{
  "num_hidden_layers": 15,
  "hidden_size": 160,
  "num_attention_heads": 10,
  "num_key_value_heads": 10,
  "head_dim": 32,
  "intermediate_size": 1280,
  "vocab_size": 3179,
  "hidden_act": "tanh_gelu",
  "norm": "layernorm",
  "norm_place": "pre",
  "norm_eps": 1e-05,
  "positions": "learned",
  "qk_norm": false,
  "attn_scale": 0.177,
  "bias": "all",
  "tie_word_embeddings": true,
  "parallel_block": false,
  "init": "normal",
  "init_std_qkv": 0.0418,
  "init_std_o": 0.0,
  "init_std_up": 0.0418,
  "init_std_down": 0.0,
  "optimizer": "adam_variant",
  "learning_rate": 0.00199,
  "lr_mult_qkv": 0.4,
  "lr_mult_o": 1.59,
  "beta1": 0.9,
  "lr_head": 0.00562,
  "max_grad_norm": 0.5,
  "warmup_steps": 458,
  "schedule": "wsd",
  "decay_fraction": 0.63,
  "decay_shape": "linear",
  "final_lr_fraction": 0.0,
  "batch_tokens": 32768,
  "max_seq_len": 1024,
  "doc_mask": true,
  "train_tokens": 220800000,
  "max_steps": 6739,
  "dataset": "wikipedia_en"
}
Each number is 128 + 32 x the weight over its row's rms, rounded and kept within 0 to 255. Layers, rows and columns count from 0. Numbers have three digits each. The size before them is the row's rms in percent of the matrix's.

# q: layer 12 attention query, 320x160, rms 0.0427, rows 104-191, columns 64-95
# k: layer 12 attention key, 320x160, rms 0.0415, rows 104-191, columns 64-95
# v: layer 12 attention value, 320x160, rms 0.0391, rows 96-187, columns 64-95
# o: layer 12 attention output (transposed), 320x160, rms 0.134, rows 96-187, columns 64-95
q104 092:140189106191108102111089070172131159100092107161102143105103186143171197115109095101098134127170
k104 092:206109129138143110082127075129104100136110140168135135108111164081158183096129152134162147165115
q105 091:101125171167090142102190124042135072141131100117184099159137151135118147091147149131165038137130
k105 089:034166143089173123149158171118138056145150109087118068200155152116159126121174125134110115127148
q106 098:089106141122128161099014100168142121172096161092119126076107140093144122187151136170079124125148
k106 102:105110108169147067094115117143105053150148107169136127084119166134159168072128093145186118113112
q107 093:203157117167082170146144147106157152111094104165176139149122143126159145135111090105148143047000
k107 091:108115099143128142123119132132199167090135065111134091112174085091194164131160084052141156151101
q108 093:100079119168182089081059100117136100142084130078121144180160131111073127095053148087115111121176
k108 094:133084101111126030102122134142116085091173156120088116129167205116139084097145111133122047067172
q109 090:153156155171122098151074189169152107159140196173133117131098138163162131182153164067123140090064
k109 095:109093085180098080144110133166098157171146133171132143133105152108080129095140131093132141158123
q110 088:108119117117114111069158134115129132148102149143124180146073120086173102094153145130141126124186
k110 088:123129102143125152152083140148147114184089153159169146182129080094196077118120158150088133092164
q111 085:109103127124125106190146099096106183169108132119164118105092083095137113133159086177116122141150
k111 082:091152140134135119137091077136135145142115126143137081163095147174192124120153115137146150157172
q112 090:147140114192149089138136157074127117112077122132098144160091143088117143095130099120092068145115
k112 087:122150157144118107137143130134121147109104113174111142159131129119157077105131123092091075055152
q113 089:133072139186199120141119136115104120112106115086152122086074173106136124099071152156133175133121
k113 092:100119143154134112137159153128066181087120177135125153170067103115180082100168111122102147111157
q114 088:132109131123132147097053179113051125121091119137142154101102069134130102141022077153123130134141
k114 090:161045150139129079066082180077110096132145092160125147115135107128104102154167107145164071147090
q115 106:154156149129124143166089143120128146076098124094119175140130030151088200194073128144114187157154
k115 104:178118100098122150140103178134116136058151141169088183132142081135104140101124116094158123075133
q116 083:172158063155146104113190116143155111164105096131183128135166155123124181098131096150115132173190
k116 090:090172099162177137109138125148167167130053153103141143093142150131139127129130183175090111105111
q117 087:127105167131111065138035121119151144094133131107136111174146144118117137123082103145164127101085
k117 094:097030106174058101130140174093139110091215150099171085118168148101124098151137114107173106195104
q118 092:092126135118181146147131112126065200141150127067142205135119172104118062116099123128152111136143
k118 091:122126139140127124112154119118015134155164185036127120074131106120096098117128102155085120180096
q119 096:114117126169123103158081110127115105104114126118121141056149120137147202149178150113119116059118
k119 093:106048126150051123210124149149140127142120156079136176106142122143166148111159161146120143132120
q120 092:110140131127125165102086174143114117158125099124127127121110101171139214129177097152171119163064
k120 095:169113149164146111136117173107149145138097079110157153151110136145069255114158124117152162147105
q121 094:111120149147143129114112123153119145156194081133145148091104138146081153174108150153131118090144
k121 094:132107096215167113116146142104094087180159064108140181125126135118076135151076157155108091128095
q122 102:085134094113111146155135134146140054098123188134113108137098156165144102186129104132123082199087
k122 102:101116143097145138168163134124128060124135203152151152144093154114135094178104130133136102157131
q123 092:093149072105180098135184119122142129141134154097115106068165084181117110148113127130140118155120
k123 090:136119126082163159083133119071137130126088105074127155070146094149130153181055097115174065125180
q124 101:091120132076136116115133128077121151121109050137104094179126155136118175129098116062106166105228
k124 093:136105147086107087155142130121098094111136184131160105120108149114140137049161172138118177106118
q125 092:108096155158147145152099112117131094145121086157186145131101115121142173045072088138147093151112
k125 099:132103141125143122149125119178140105138169094141123119087085065138105168096158072064122112159147
q126 097:113144136121096169102126154161150108139124174113105124144160057142093119160120120115132138163149
k126 101:147129112116117137086092190167150163110100139106122145132132103173101160146074101134146106085143
q127 085:080166081198113097121071134133154094150109138122092113090157129141126130105114159107117136123214
k127 090:111150108161133093100112136119113066113146131090090136094128142125120131090138127126099125124108
v96 083:143106072115114155092110122169095156195128125120116076135088195015084145126134065149135120222115
o96 076:191139072133146131182141127076167116075117137121074105126181085137126149091139081110084145094136
v97 082:132177105159140131111129146124143095145111212127167115141178102141166132153144068157104071134162
o97 075:111089118145127156131125100134098140117072075133109096161122123139083115155102199104110121118106
v98 088:162129119107185153137134138182123124127224180184131117109101145159122126104127149158056142133120
o98 080:105157137087141136157096154083160141121098166083146152114107067113113154155190099084120061144093
v99 077:125099121114147110165103131129104157112113123154098150182066171084095116114107167151181166129127
o99 073:136183072157098110081166101121134102086126113058136119101149128189157172121166082131134142048106
v100 081:139181139124123162143127190076088174086099108093120115137058104166095136169134128105085125118164
o100 070:134109123146095127084104120140160096204132172143133124110126104119107083136174120105136125132063
v101 088:125187191130133137123101142159159080142197096047178141083097146080127103085139091093142117148131
o101 081:120119097074096208117112085106101103105094167177167172119150155219106173177171141138111093155148
v102 077:080143145126095113144115136178201116135107125128161205139154151147149151139136195091146107134093
o102 072:127125086130175131114188138156064124123110131088172072152110154169107165099077129175136149140148
v103 082:160113159172104066069108143145121149109127116109125154150088088108145133087171136102121133157153
o103 081:117139119088149069148119080129168164150126152142129167130127221134145150112133139183172156067146
v104 079:118111160106185108132208116138162151128096118098107114126106123110117127168147145112137108112057
o104 076:137150123081045081120160140131101159144112088125125117115132099104115102123177133138109105101165
v105 084:149103136128134175129146109105164088131144115078127101136090121120101163108126131167190131095128
o105 073:134126164054135086125043175148144153165175133113085188143091095119115137117171076104144177133177
v106 084:105126182128087153094149110106102134170098099115141130135065150155114127130133184168083110164105
o106 076:122143138093117156132140159202124159119138137156095095107154116099111190123108121170157119103125
v107 079:135062101166131141113129138110104094168127139107177086111165154078140115109116181035093154145104
o107 073:078128137057131181150109145161094146071101172102124163168157118159128178136114115201150104073143
v108 083:169124056131144091140160133152144116126108160137125159145145129158107112114151120166129096124090
o108 081:143091115103147155131117090108147144114162101146139093158142123168177170080126124128068082139177
v109 079:122122112129133127130133178135193140115126150087163164109127124140143181134063102088098087140150
o109 070:120188182169120130094135086090119073133156143197083124151105106123139080150161167155113091112116
v110 072:193094130092108113166143148152097090122175107101136145130120108073099134115116156099033154086120
o110 068:120111188148183211093076159092183163127138156139085102144148094165146147097110107173153084156116
v111 085:170158181116203128114123089121121145098098087105090148171174143159108094136082066174111125098100
o111 076:094124118167102096082178054148133146118157147129123143091121086101171170126154161090085133126167
v112 086:138123117091115125127111151116136126183111113125102104176138163166124184131138070090151153121166
o112 079:101141106153134116131122146105164116109155114179130108148115143091133103103115152149180161115119
v113 077:133129141153062123096100140161117099150144128107148180105149173194155149148123116079132167144140
o113 070:131128147124149071139105153102129146085135121122082052139186164157149101107031159165174134125114
v114 092:076127117115109102162119113144116093166099132092108172086162145096133127114099046105143093091193
o114 089:110121122106096212125127212065124087079148146124111048163148160142079083114165176134130117129011
v115 084:112116075143140131155131167131111125140117150134186116141175148150158164119122150146145146102185
o115 076:121152139158121158077157094144177121069102102069165110144078170119174065110113131115105130147112
v116 092:166111158118142118125148122035087081077051157118138130104089124181180157173199155106123112116056
o116 079:116160118082172045119118076197189156147144166114168117116126130080088142071161110144157137164140
v117 084:198124155168119114134100094170138156164150113126092191146183133087097109094143067134092131137086
o117 076:093143087083112188095095139093106145096148210147131131137088137141132102163091141123109092140128
v118 079:145071134132099124072104132111092148122104090171139162160187148121164120126096115106134171142149
o118 073:116130116136112157116124152147151077180152163098084111104124146114072119127073114168138116149085
v119 094:098101197069142083069119104176068111108136098168152109162074103105129184199150119120158136104141
o119 084:136127117148097052152094138095229153194109105116080130092112120156141074134161098145141161138098
v120 087:155184130104096124128082145100137174139170082107128122127162112164127078090173192050139107098098
o120 079:107087170119152122113146128142142097153116142113147148171107208136144141192092098194144209074124
v121 088:174202065124094107158137119175122135156057156087097144191072132128107147152090111150158125123173
o121 088:115107089156154165114194138122104125115180120137087083132138098098163073131151114116171138096152
v122 080:173136129140108126162159085174093066131150143138090110127137162149173135108145136104134154166140
o122 070:092154110114124131105081134107152132136219134159187130147161074118063147126094167133079089139103
v123 082:118209091077146098160111161091113139158175132104168170162161130117167160136128154121155133188183
o123 076:112101132172064155160172146113085139097107114102131136162156139200112038159113097137165122145140
v124 078:160154180151109162100125088120115123095120126133129115129142154132130155112100191128101159182134
o124 073:061101122064165112112162154126102166157157143118105128127129150176126105123104091148129129082093
v125 084:131137123130148116170153122139139161171129126136183133190072098084118127101070136129129131097070
o125 078:113101183122086163103126144084159136093156130149070090145189169130100173071091084083132067101125
v126 082:125155131119177152118135163134152142083173130162115133188156103178171206107137137076151127147124
o126 076:142111133138095069138183174131150148116100142121131105088068130097128079135099132117127134090099
v127 090:086147130087176151110138090152185068087168079112152139184177119180129145108142108203121099092123
o127 081:139097136134102070129183152125130190086131124113089124141154174116183061125077165066134188135111
q128 109:094084165119111090182109171125111127132118141143101148157107083164087082117080076185173120170114
k128 110:107105134128049060135158176102126073105175112163148113185143150155089093118125060137143128097120
q129 113:140151127097163117129167125082117148155210113127050145135015085129138102160143075126101157116104
k129 109:117150154117154138125173082121075205152123154157154158125120098139130134156107115111141152131144
q130 105:102130124165154085154140125139175131157113128116108142139165084072104110107154154098121107139129
k130 117:057155119144098078104084112144132133123192131111138180110173097120083128104117150123078114143132
q131 109:106097165121097179066130171124088114134138117179163116160098082149164179082098182121177078148091
k131 102:178101159107139144145115168179075127161144111113125147165097081117139152131128116134168130179088
q132 118:150107161120133169151123127128189132147093107157127136226125123165097166132105158128169078114080
k132 113:131120120139086148125144077138198123166135124149094048122180125093122171138164135086094170098092
q133 107:180031136160083144120109112158182100095199110152117117104111134126109048151133148092149138079087
k133 112:138077121123111155142143092116138174133164132137114084138116139115095086170112134110141150134117
q134 116:084115117192143153137116104088118134147096126137091152143122136153083117088095136130123007092107
k134 116:122141160128180097169131103105079026229185160178123085130106114114102166165135133101075098094076
q135 113:132192118153175134071096105147096126126169080168094103141103130173078148186171171115126113139159
k135 114:186189122157163011108126153139059172192143102153110115178093122114096147059151161177148157131090
q136 109:080124091166134110045115114189078238100129111128128151096193180147082129083138133163164151126116
k136 106:146141090170136106091073114147097146145130131071143134092098162144088119121119109104180158166049
q137 118:102074145104143127124137170124162110116137059126106086193088121158109128098112132092144217151141
k137 117:112091158068119114123145138200120156080136128084140177130077126149084081117121160145114185135128
q138 108:111128102108132121170131086130121150093158114172093216141141180103088101157104090106140120137127
k138 106:058082130096111133118118100170117173154159170171082101108142114089150119107136056131112164167133
q139 108:061168132139116165190090124162138143054108141112134171118131117155156093115145137086131159148145
k139 110:138127123072108154185122164130089123046131165093118145103098068080132100144109102117141186144105
q140 114:166092129089120137121157171100131196130141097089108102120111168094160143128112131151143146130070
k140 122:148114121124146195130137182124092172138125141120132059130153145107145150195117131129152149131119
q141 117:109146124175142126119104109072129181084168122138191108100163117099045118112103060179133105103106
k141 123:092140108134096137104127131092102158117146078109098056096136100147112100125155106117130094121146
q142 110:087132126104168145104112148076172105109092071108168150118104160137113172066133164134170070155106
k142 119:131075121115118127159140143110147065137113142114162173082118083114101117142143117155110112168111
q143 109:122080147114109087156089153097092108106149099105026122153152118137095111138105161103116095119170
k143 112:092126156099118067165128210090111089121159169137075158156143136106162126146131117153132135093120
q144 110:132172099095134152159159112137152142118200129128116134176177076162108108088177147148169156157080
k144 110:118131167085110188141086104085155103155160146121080167165132058157078117152148141153122202111114
q145 107:114161086102180119111163106068164136152104080131107113193120183129101052165150102109089119160142
k145 116:094126134153146110112112107078116146176169151102133062147123165110130073165123169128090137152151
q146 112:059138145104197063139079061156133135018110145140102165176144202129121153142104130079133199181145
k146 106:129120102106098019142131070129147118078117152087100116133158150057147156066101147131148204148111
q147 114:128121123128165064105075168097143092182090110148074118134126064072146145109132154103145089119075
k147 123:166094146106059058128132163081202114141144148214093098143152096125134115100132133107113103109105
q148 104:077126142216068163192126171107146147131109126184112102136137134121138123094161122116116138112109
k148 106:119143138190086186170127148110146148145140079166134090185092158134120125096182094128101134074096
q149 118:139157135156150066140179098109137093095150150164108101176113133149096151148142144118148117163106
k149 113:142153135142137135160115068168113141103105182157114087194128142139123104121144164114088150100160
q150 113:162147107035209140123142146086059110147159118170138127126130176125188078121096145094131174135139
k150 108:165056129030125151120150128164136160126119134143141139089116126178166070134111198137131112181125
q151 111:163128159144083139129129116125107084148095124117118094153012139093133103136103138081101138098129
k151 101:116138174126176128172113144128117133115174103167164070089087124089148090147142142159154124151159
q152 124:091129057090088167149121111162146154140137086178139108157184125157138133170125105096140119188157
k152 109:057164089129084168091124139182119129150083129094158125109106158168090140147104136134119140163112
q153 118:116113154150172124099103127104073106114146112098114146114103187110115122152136132103161083174047
k153 112:099125099191148141153156095075116154165143141059143141161143157090153089142133131106101135199127
q154 106:146111119132132203097103125159083126104141161096118141130118098136092174167115104146142089136126
k154 108:179177109142166183067114134124082092082142134128087210162151110160136141127128149143127046141101
q155 109:123113162109090150112122182109139132091153077118132077174108098125127160155155076101164145143139
k155 112:133126140106127178134153231170147187127167125107144053154100151117137170108128105125142140126101
q156 099:176136089104131119128142119103180107059054120110138145205150086125180177176101128129130098217139
k156 101:224135089078067124140111114148191124087092172136163156102146110104112135174104126097168125147134
q157 112:132180128219165115140130160095116107158065153126143142143122147165177145123119128125141129091084
k157 107:102066115145151106147129158119174117136147135138177164104080141106146080138172078004163182103101
q158 112:158101105146060136161123120123118131080137100170169160106133184111166215122167085080075110128110
k158 102:120143112123100120129150103135155125121103076181163170124156173110147188144122127136066117130149
q159 114:137165134121151137112180165091105133140097097121130157192101157157075167113118195100144139129129
k159 115:133213112155136126120122181144062094120131120091127086150158106131156152087139172146113152157129
v128 124:077089123150201106019139078149151137058131125149163084126128145062132153084143123131101092091149
o128 123:088143147092199162095170131158161159113156101114142165119115094135110099107171124072089107161184
v129 121:169133184104101106097201124135102104127120092141119155078154096089159125162163091144094155106082
o129 117:202047136166060159103107137189177138137137090140116155148159136088107164189177129154125078093133
v130 134:095117114180154137098104149108137135114056076146121126104105151171151148110157133063192128148136
o130 132:123147122149139084150128054145105104151150166177187131134122121108077101089149101128141095151088
v131 123:154137166125182127104180162118125100070122193145118119117128128097121141152141061145182070121094
o131 130:139097142109106153185091104120139103126154155113161118159131145124098141103067163122033141176066
v132 128:129064200151118140160104114145086098117113082128119078104162140155169157125156133124178131144124
o132 144:133213122137100097110148169101222114118159152147156122100197124093095143141108141145058132104160
v133 128:168095139140146156130129138145145131105175154116153139042127115065148098108168185088142125132115
o133 129:068110107111141188141151057185129131124073163117095109215139148162126180192157144186162167122146
v134 127:148110189156132143150083102106089115083141169193144158114094100202088124170128162099164166107137
o134 137:060131098142124128116124170162146090172141202131103138098094137099087129161113091076077161136133
v135 125:125117191103102157093085097165089096115113133152107087116073129190124090120164151099172165145132
o135 130:125111116134132097176062071148135132169096096137117160140167096132112125155103091145130106119140
v136 129:139133229110122153136128028054153144120139162075156140115184084120098189123093142110120147138133
o136 146:169132088115105127166131163138098134151158119138135124083056133122127111092103081100096150096123
v137 130:111150200114148114102169063128120121127123100154058132103135149153133074139153095143169162171114
o137 147:128180137106111099124114164071105132101114142098176164098122103091134118157156148188133100116054
v138 123:138124112137167144190138117122129137135119131183042129137089145141134111116090153160134121152137
o138 135:107145093195173124109139128178175098096122119142129154128108103100067108124168127120105087088077
v139 132:139145123122122129170118132171129132123166157118140131157145188146098116157098109099107072134120
o139 142:102130132114132167092105092134144141189070118126189101195091122157129122136137081157098126130165
v140 123:109114119154158156194197123163160139081157119096149077107180091105122156073081084143157123166094
o140 122:102135128147079124069092207109096160117152130135121168161108125093106117111034122136152133111089
v141 133:144121126110107092173089128123129160160118122141150124121170120101144085073119181144116146131153
o141 135:137127125148168118113142148154110165138120105059104104114147103178104127125121088119127132150164
v142 119:090140071120140100032147180069103076135099167160137117139121135150105138177169111105174143175137
o142 136:141122185192133068107125083128189144133129145096169097170050138111159123106172133110152147126101
v143 122:076107170148181172096081084086151140127070083084127110152145068129114119164046116123125095132117
o143 135:173168111131135126119152148127137107083156112172066155110102129134166162144127115144155146104164
v144 123:151194117144206139196125129168146117087093136157215177116150131186107050132170142160125138093148
o144 130:068086101122120084144157124120109091221105126150110129162141174122117142100106155132195103165135
v145 116:119149105190110136149134176112151155153143076137135086111130128135202058078098181106140077144143
o145 122:114148139106105110130138076103106121104068088193173098141114099119003122126133159149093133112152
v146 118:132186179108136128102103157095096131126166110133141116078192131009093127128141159112096181142141
o146 131:123117111188088132081078118105131134078157128058170120097158133154106108138135154118106082114115
v147 136:173124107075118121077135117117139109116170091088070149165099190086095105079161148126112129098118
o147 138:164143171159129084115157129108195086142134151080089141177172130161086084117119140113161146120074
v148 126:155129129131110085122132112203142123102156118142059122161111100112083101134175183054124137196091
o148 128:132141164098182129149139104077153097103170219112124109124087086149144180143128141161097110174160
v149 119:148085081143112137103086109141155053104177180149118154116140149146135143144064143147140137156144
o149 141:110117103158106139111047114143192080120142153102122080185106140106101099112119091172134146136137
v150 122:148126167138146127150160104091128130118044097158161123148131215111102111102131121099093155151146
o150 125:105105133133133167170157130181113104055188071119108091098124146137181136136127099165096153118134
v151 123:121165090120195099140145137118134082158120142115171136132179157098165149107101177101111142141148
o151 138:126085125166079155105067103129141107077127089158160138090142154136106136145143127101121158177162
v152 132:138107143115119175136168074144126096128148091106128118137143131099056127110118170125193070090124
o152 138:137135197083170173108137220197188127102169099141157128149145134098104168113115124144085118115099
v153 125:111099124193112119111132130092120130137132136142178125200135143116149171179168157050163105139129
o153 130:085172146142099197129148081219123071135146120160125167135153066101123114128091170167050159158127
v154 129:131104127117106132120130132165085138168066182118130123173108170109102093110107143173101156110090
o154 135:125122144090198104117082127092096123115130130113140117154124094099114133097115133096165161111110
v155 133:142144092167100098107133140077153184107150154119154149152136062148132121098084143255142150166149
o155 136:122090119109104100133146154140100141114114146146094111099125155150082138148167120136177168106099
v156 131:132109158145159140178110150112086109079112112167126133141109125112109152186058055152147159155125
o156 138:141088180142090138141144107094135145126154083168125158134160150166132063126135111081113163148146
v157 126:103069135141166122075128108123141118144113149131097152171154158094141147142121131135179122152129
o157 135:129168135183106118143133107153131110133153130113146136141046143134131132168125139147096140134128
v158 129:070136172105120145131124124171157098140133067129126145118128065115118086138140022181092107130126
o158 136:186145141103135133174104168118103167135076120186097117109153171188111123197096146109123088140126
v159 123:148098117142143134126167163085096047094064125161076125161146112091197124154081217140198159152157
o159 138:149157099105104094115150157171097131181110106096123107115071127085167089186107142075179136118109
q160 112:101201130164131135080095115137090145119085158112198145123152169194106136103128171133156105117086
k160 103:111110093169172126105109154088127082171156124073115130131105142126141079112182080083157169125119
q161 110:123156119135112127153098086160225133097077102111173085132104171156125135141159138110132174106175
k161 110:113163096152132115143095098140171140071130139100156079076125144100126119129186155141121132167124
q162 107:160057167090098138162166115064116106142163138090133118141102125138091158178118083129126117153125
k162 108:066148142139152161136148090110126141137150166137141097128143186126167183137078172124120099101128
q163 115:108095139169145092144098137102108147087138132077123146100144118111092170060147064145206107107139
k163 115:140100112138152102162125147079113143105156129155107078149127153119151130132120088101140153106116
q164 124:064145078160143175109102129098146150133138077176083111134152136177130150094163161085154045128111
k164 101:100139173161124133163132140112094113228149153088141114140103125102097176151142139128104140152086
q165 112:125175088130168096129159085157129144133104173180116147185157163120155116134143135087105175172177
k165 120:120144121122126065127093017169112123101125139154168171122121132149116117102085162121121179114168
q166 112:127135153119126073132100177098092097160141172122114105096123114109226093068125177105112127125092
k166 115:146076177074080071183143148078186129101111122162134182136116098164179091130141126095150078172140
q167 117:203176157083166113114200123099163100153083147104093151180102128134186128124121161122161152113085
k167 123:150066131095154210134145132148187174131093229143110107096153089100162122138138133083157197085148
q168 120:098148108138195056065123155088115122128112070129120119194095147099101190155120124132123093167115
k168 122:131181115175155059083134144173107157115112132093149128155121137115147146078139130101137112147128
q169 113:109124097126137111178098113094130146093104123103119154185147182128101139137138132148136078208078
k169 118:062146124102076130193112066105164072131102165093156130107188106135085136143141128107093137156127
q170 123:094141112082119130154109143150163142101099091123119167155175124146084153111132126079158177149133
k170 116:112115084104071151089111158095201118070137137138076176140148125137121152120110130162127205091085
q171 119:099119167141085130128140153166122109038157121079174098154134141164157163134194160112115197170142
k171 117:165149156094140196180133144187104127068095129098134197150096138137155166092109146172161157120116
q172 122:121150176155117205170146113134106140103116173153110141117157096108158136139104130116126125128116
k172 102:120142115145161173132110132143110123117180119105147160158100127093122166138111113074118152146129
q173 119:132088165120134113129101153128160070136080089153104154151037129106125154114113159092145126110100
k173 119:131102144092106063138139158125152135143149132165122083159142110043136171108148108130135166157115
q174 107:125135101131104161077130108167122174133147155116123147153117103167085159066120149216156052130105
k174 120:207183139160126146085126074099120102170159123157085124175124059132096198141167114149142086122077
q175 113:098087085157162046138111110150161162113134147122042152129182159110127056139163129131083134168098
k175 123:094123125132090069130136091115176145144137184102134069122148184081097098179137121116115175109119
q176 112:159095183149101123123078096135073169061074134114149177114169118094098162122093139110128094097105
k176 110:158146138155129120105122134115130067108159154166090098095194142085206158138115120131156074137127
q177 108:161163120148104138109121135146131127158153138084091123065102135105185154115165115163060130085127
k177 119:175132184121176147147097111081130141138096154153143214117129117124128161182137105137133118114165
q178 113:141169084140095117093108099199119122108144169110152124084109094100131144216157089163122140117153
k178 103:152172079158126084091119120116168149095097117105171151106133143107104159142096105131187063135092
q179 106:177131107119104154155177181055186105189068098108191098121147147100193170080147136114102086107103
k179 117:144142126139122168154104129068195102147113085159219136113135118160165150131166144126096085102135
q180 106:125104104112104120137113127089142125162144123113127056121119067075112092111155081125074134098122
k180 111:098122165107109132121129117110127150135196099168098093147106162122107112106193128130130083084129
q181 122:111092135191143141117145154126142117187039169107151151122157067111118144055155150175135072118132
k181 126:114135139136146115100108120133139082162157136119147187102143128137068140118124155099106062087111
q182 111:123154096072100151135160131087089145183090110086110165160066164120137100092108158106099130065110
k182 108:091146115109202165120123167115074087136132126144152092114122118115142158176145152129115140187110
q183 115:142084109120096145097164140146116124160169095105140078123178131092130149126183134104127150121111
k183 114:102131144154103229112113130160145174164151117074086094162141138137151131092160132161110144178159
q184 120:129194077171107101202111110121124151123132155188160168138179146158108108149153083152075103100107
k184 117:077167116171076129119114126098166121170137103217097050121149141145115164089171079067123119063117
q185 112:120185083078227157056149070096083177113153118113152154077162234089121138115157121087102144137143
k185 115:184140062122205134099132066118059171149096135096140133070140140147138129103120190163125110182136
q186 113:117177171136202141055108148090105086111119121128145152164085140155095133137117112150159111099104
k186 115:175073153117143067144180113117173135138165130125116099117100131075150087145160119113145177111118
q187 112:116163127126140108139135144142102121152112159118135119126149144145111117122115147172141175151199
k187 105:112198131147111075151108182134076100084130120066110090151114102125150165100132121181151130133151
q188 109:108163152130108132146195079121139124118173061140090146172096103150074095127109121075100098129179
k188 118:073190126083177123143104136129031148150146155130103131190109099130136127120133155191066135100141
q189 098:141117142132134128067099156141069084144111115142062123172125124154070156177149157122122071178160
k189 111:198173115146134026133124199117121078187182125185111142154128115130120153120151124190127116133134
q190 114:124164140150106131109173154117101150173161124091091081122047143118056059134136135124113140057074
k190 108:094186136219172176159142133071084166165141101096145050182121126143151092149111171149155115102110
q191 120:170143145140155105133086086147118124165117137116094117121157104141143182157149170077111083131127
k191 114:194196136177134067106128095096137100163131132205094123196158152128144172074116211123092126107108
v160 130:110125084134057162115104134150116125140181137147133104104141116121083206101122131170073082141123
o160 145:083086129134182192109133163111153105090103137092147097107075137105199096144106083124119162096131
v161 128:122111128152155118083082142171159135136094125130131114109097132174135108082102100084090114126130
o161 137:157151134112097153136152082066086147110164125102154162177099140170028115144142151109098161088153
v162 125:079092093090106116102188134117139159127116106187170109195076099193124123131085135188098104195108
o162 135:146140139112149108150154072082146138061088132173086076070117127061122183132169134107179188141139
v163 120:116162159137124099107164107121123134148109188102189114139147138142130110126094169061134094062146
o163 130:102174148107096100143142104115160113101133138153130134103113139120138118100103179109103148114144
v164 115:136157148169129120178145110113146139078129148117098117143107160136167138124135131099091113166140
o164 133:094094105155056178099228115117104123114139146119135138128127099157119106067160105150090173123095
v165 121:081114173113083157120211139112155153152125135149094098082012126176137137127074156122118097113101
o165 126:139167113105173153148148168142143166105133101184122111121111103106123124161152164112217138159110
v166 125:079151088103124094032088171122106121092149084182140146122105092121180135148178127081182164137131
o166 137:141148150119128137116165133145146138194122153193126104076137174131122136175135149093108125102152
v167 125:130107125115062121125122117115030111085144135164120108161161159118119137181138127220136108123110
o167 138:097129185118141112138183121144161119190130140147129091115137065102179073089081146113148117099091
v168 123:128141133106186148088131076138095113110107125164065128145131090149137136157155114156167161144123
o168 126:175079076151136069142118130079100117138105065114084134157152146048066069083065130172086145120126
v169 129:127095154167099151089146170107109115162143244121043150142040150108167142112136145129184121107122
o169 139:077190143131144171093107104090144153114126165202131136109142139196109105093133140151103077192151
v170 127:082137151114108144119109032123117089160134128112126108084154161167215154177152075130109124130079
o170 145:155145087130112105149082143153062137068142025166146077098141155121130108129100178128109074126119
v171 131:104136135104128142130179129172123123149119129130106080158153121130153135159147089108135170092129
o171 135:182117158174185083110146131094194134128115186120132160132172135129163053101115110142130100067119
v172 129:130115156145100097027111105091108122132099071147123148144100180144140143163167124039116114158145
o172 133:201121103183119146137152066142120129201143137165140077132099077146125133123121109168106153130132
v173 124:094127074104160131160110088155132151151145135132164157054155130121089143120080101133170136172125
o173 122:171149155130089166091126156097146082105094091149153080150135066127125062128128112188136096109156
v174 123:120140111152166104160136140176151142087196159092145152165127153133128152138133129057176073160120
o174 128:101121141151102139098052136180129093150111145116106180078101156140160134146068119112110141152111
v175 124:116100118115129103099107139105119105119105101114203113122135059141201178138135103163124153051140
o175 137:137081128102124073153168138161104142131107060112153138131159142168115127130156097125118181138127
v176 126:097113088175114101096167136159115140150098099117136138140148108134138152130164094158138078132092
o176 139:222185046133052130121114152123104100124125131103141165110116114152153121147095149090140112119096
v177 122:169082125136147121099111101143105131068113142120167158129069071183093135101135120170121146155096
o177 129:162094130143120128126058105119118148163132172142089154135177125119088114135133149134174123137104
v178 118:113066167107120157164110104118130126149155125127170151152120102106193118135157176132098112097090
o178 132:082152087097145165108088146144102112191097090122098106100130131148104153150059111083122158132145
v179 121:104118108150110128133121142140122150154096148128179108104185187139157069137067076134153113127140
o179 125:142156120129129165134073085131159155139132117144118097210118121125119135072142137186134149058101
v180 132:112122112147095158131124123156138106144158101096144151169087184196100114137111175127126119082142
o180 139:126112090110107144123125124113085137176122152152166157107061141143203154093107144087131071151127
v181 125:149122046105126132171158107122090127114115117159096148168108149143112120158134142151124104087109
o181 136:153114160139092166062087115144204123103135083122158149177172155118199080126115097122143156110146
v182 121:079094096163166134126092119130134120102105102125060169102101158167140109125085096135171116128128
o182 136:138098090111090154152087072107132159194105111184122066167119130114119087107139149141103164147157
v183 128:164119104168101136119155127127072121130094097159085137125127111053099098132128200130087170107146
o183 137:071084108097113145150131132152139109173163105127127158092127106148108178104147095098141053121116
v184 125:115138102127173108108128143146117087111108088120046096101128108159136101154094090181077108101109
o184 138:146121106139105148150123110089132087110107152131067145084109116079166135132187129096204105124102
v185 122:117138116129172156192133138177160114118146144143125158163149064087039136144135149113237163164149
o185 128:175163107155088057088131133101111103083140141144143041099072150157135134125078108098138177173118
v186 125:132092121122054133092103065167115139154042141127092148122109160137097105093124083158122157142128
o186 133:103154149100156058148102202122152194155138113099150146098160106116135149142119134115097109098141
v187 133:156131076138146145176118051073176108120087088144100158130172108161165136131060130147176162182109
o187 134:112139150128055117142123159196110112140128118106173137114078137076094159144152060177109102080143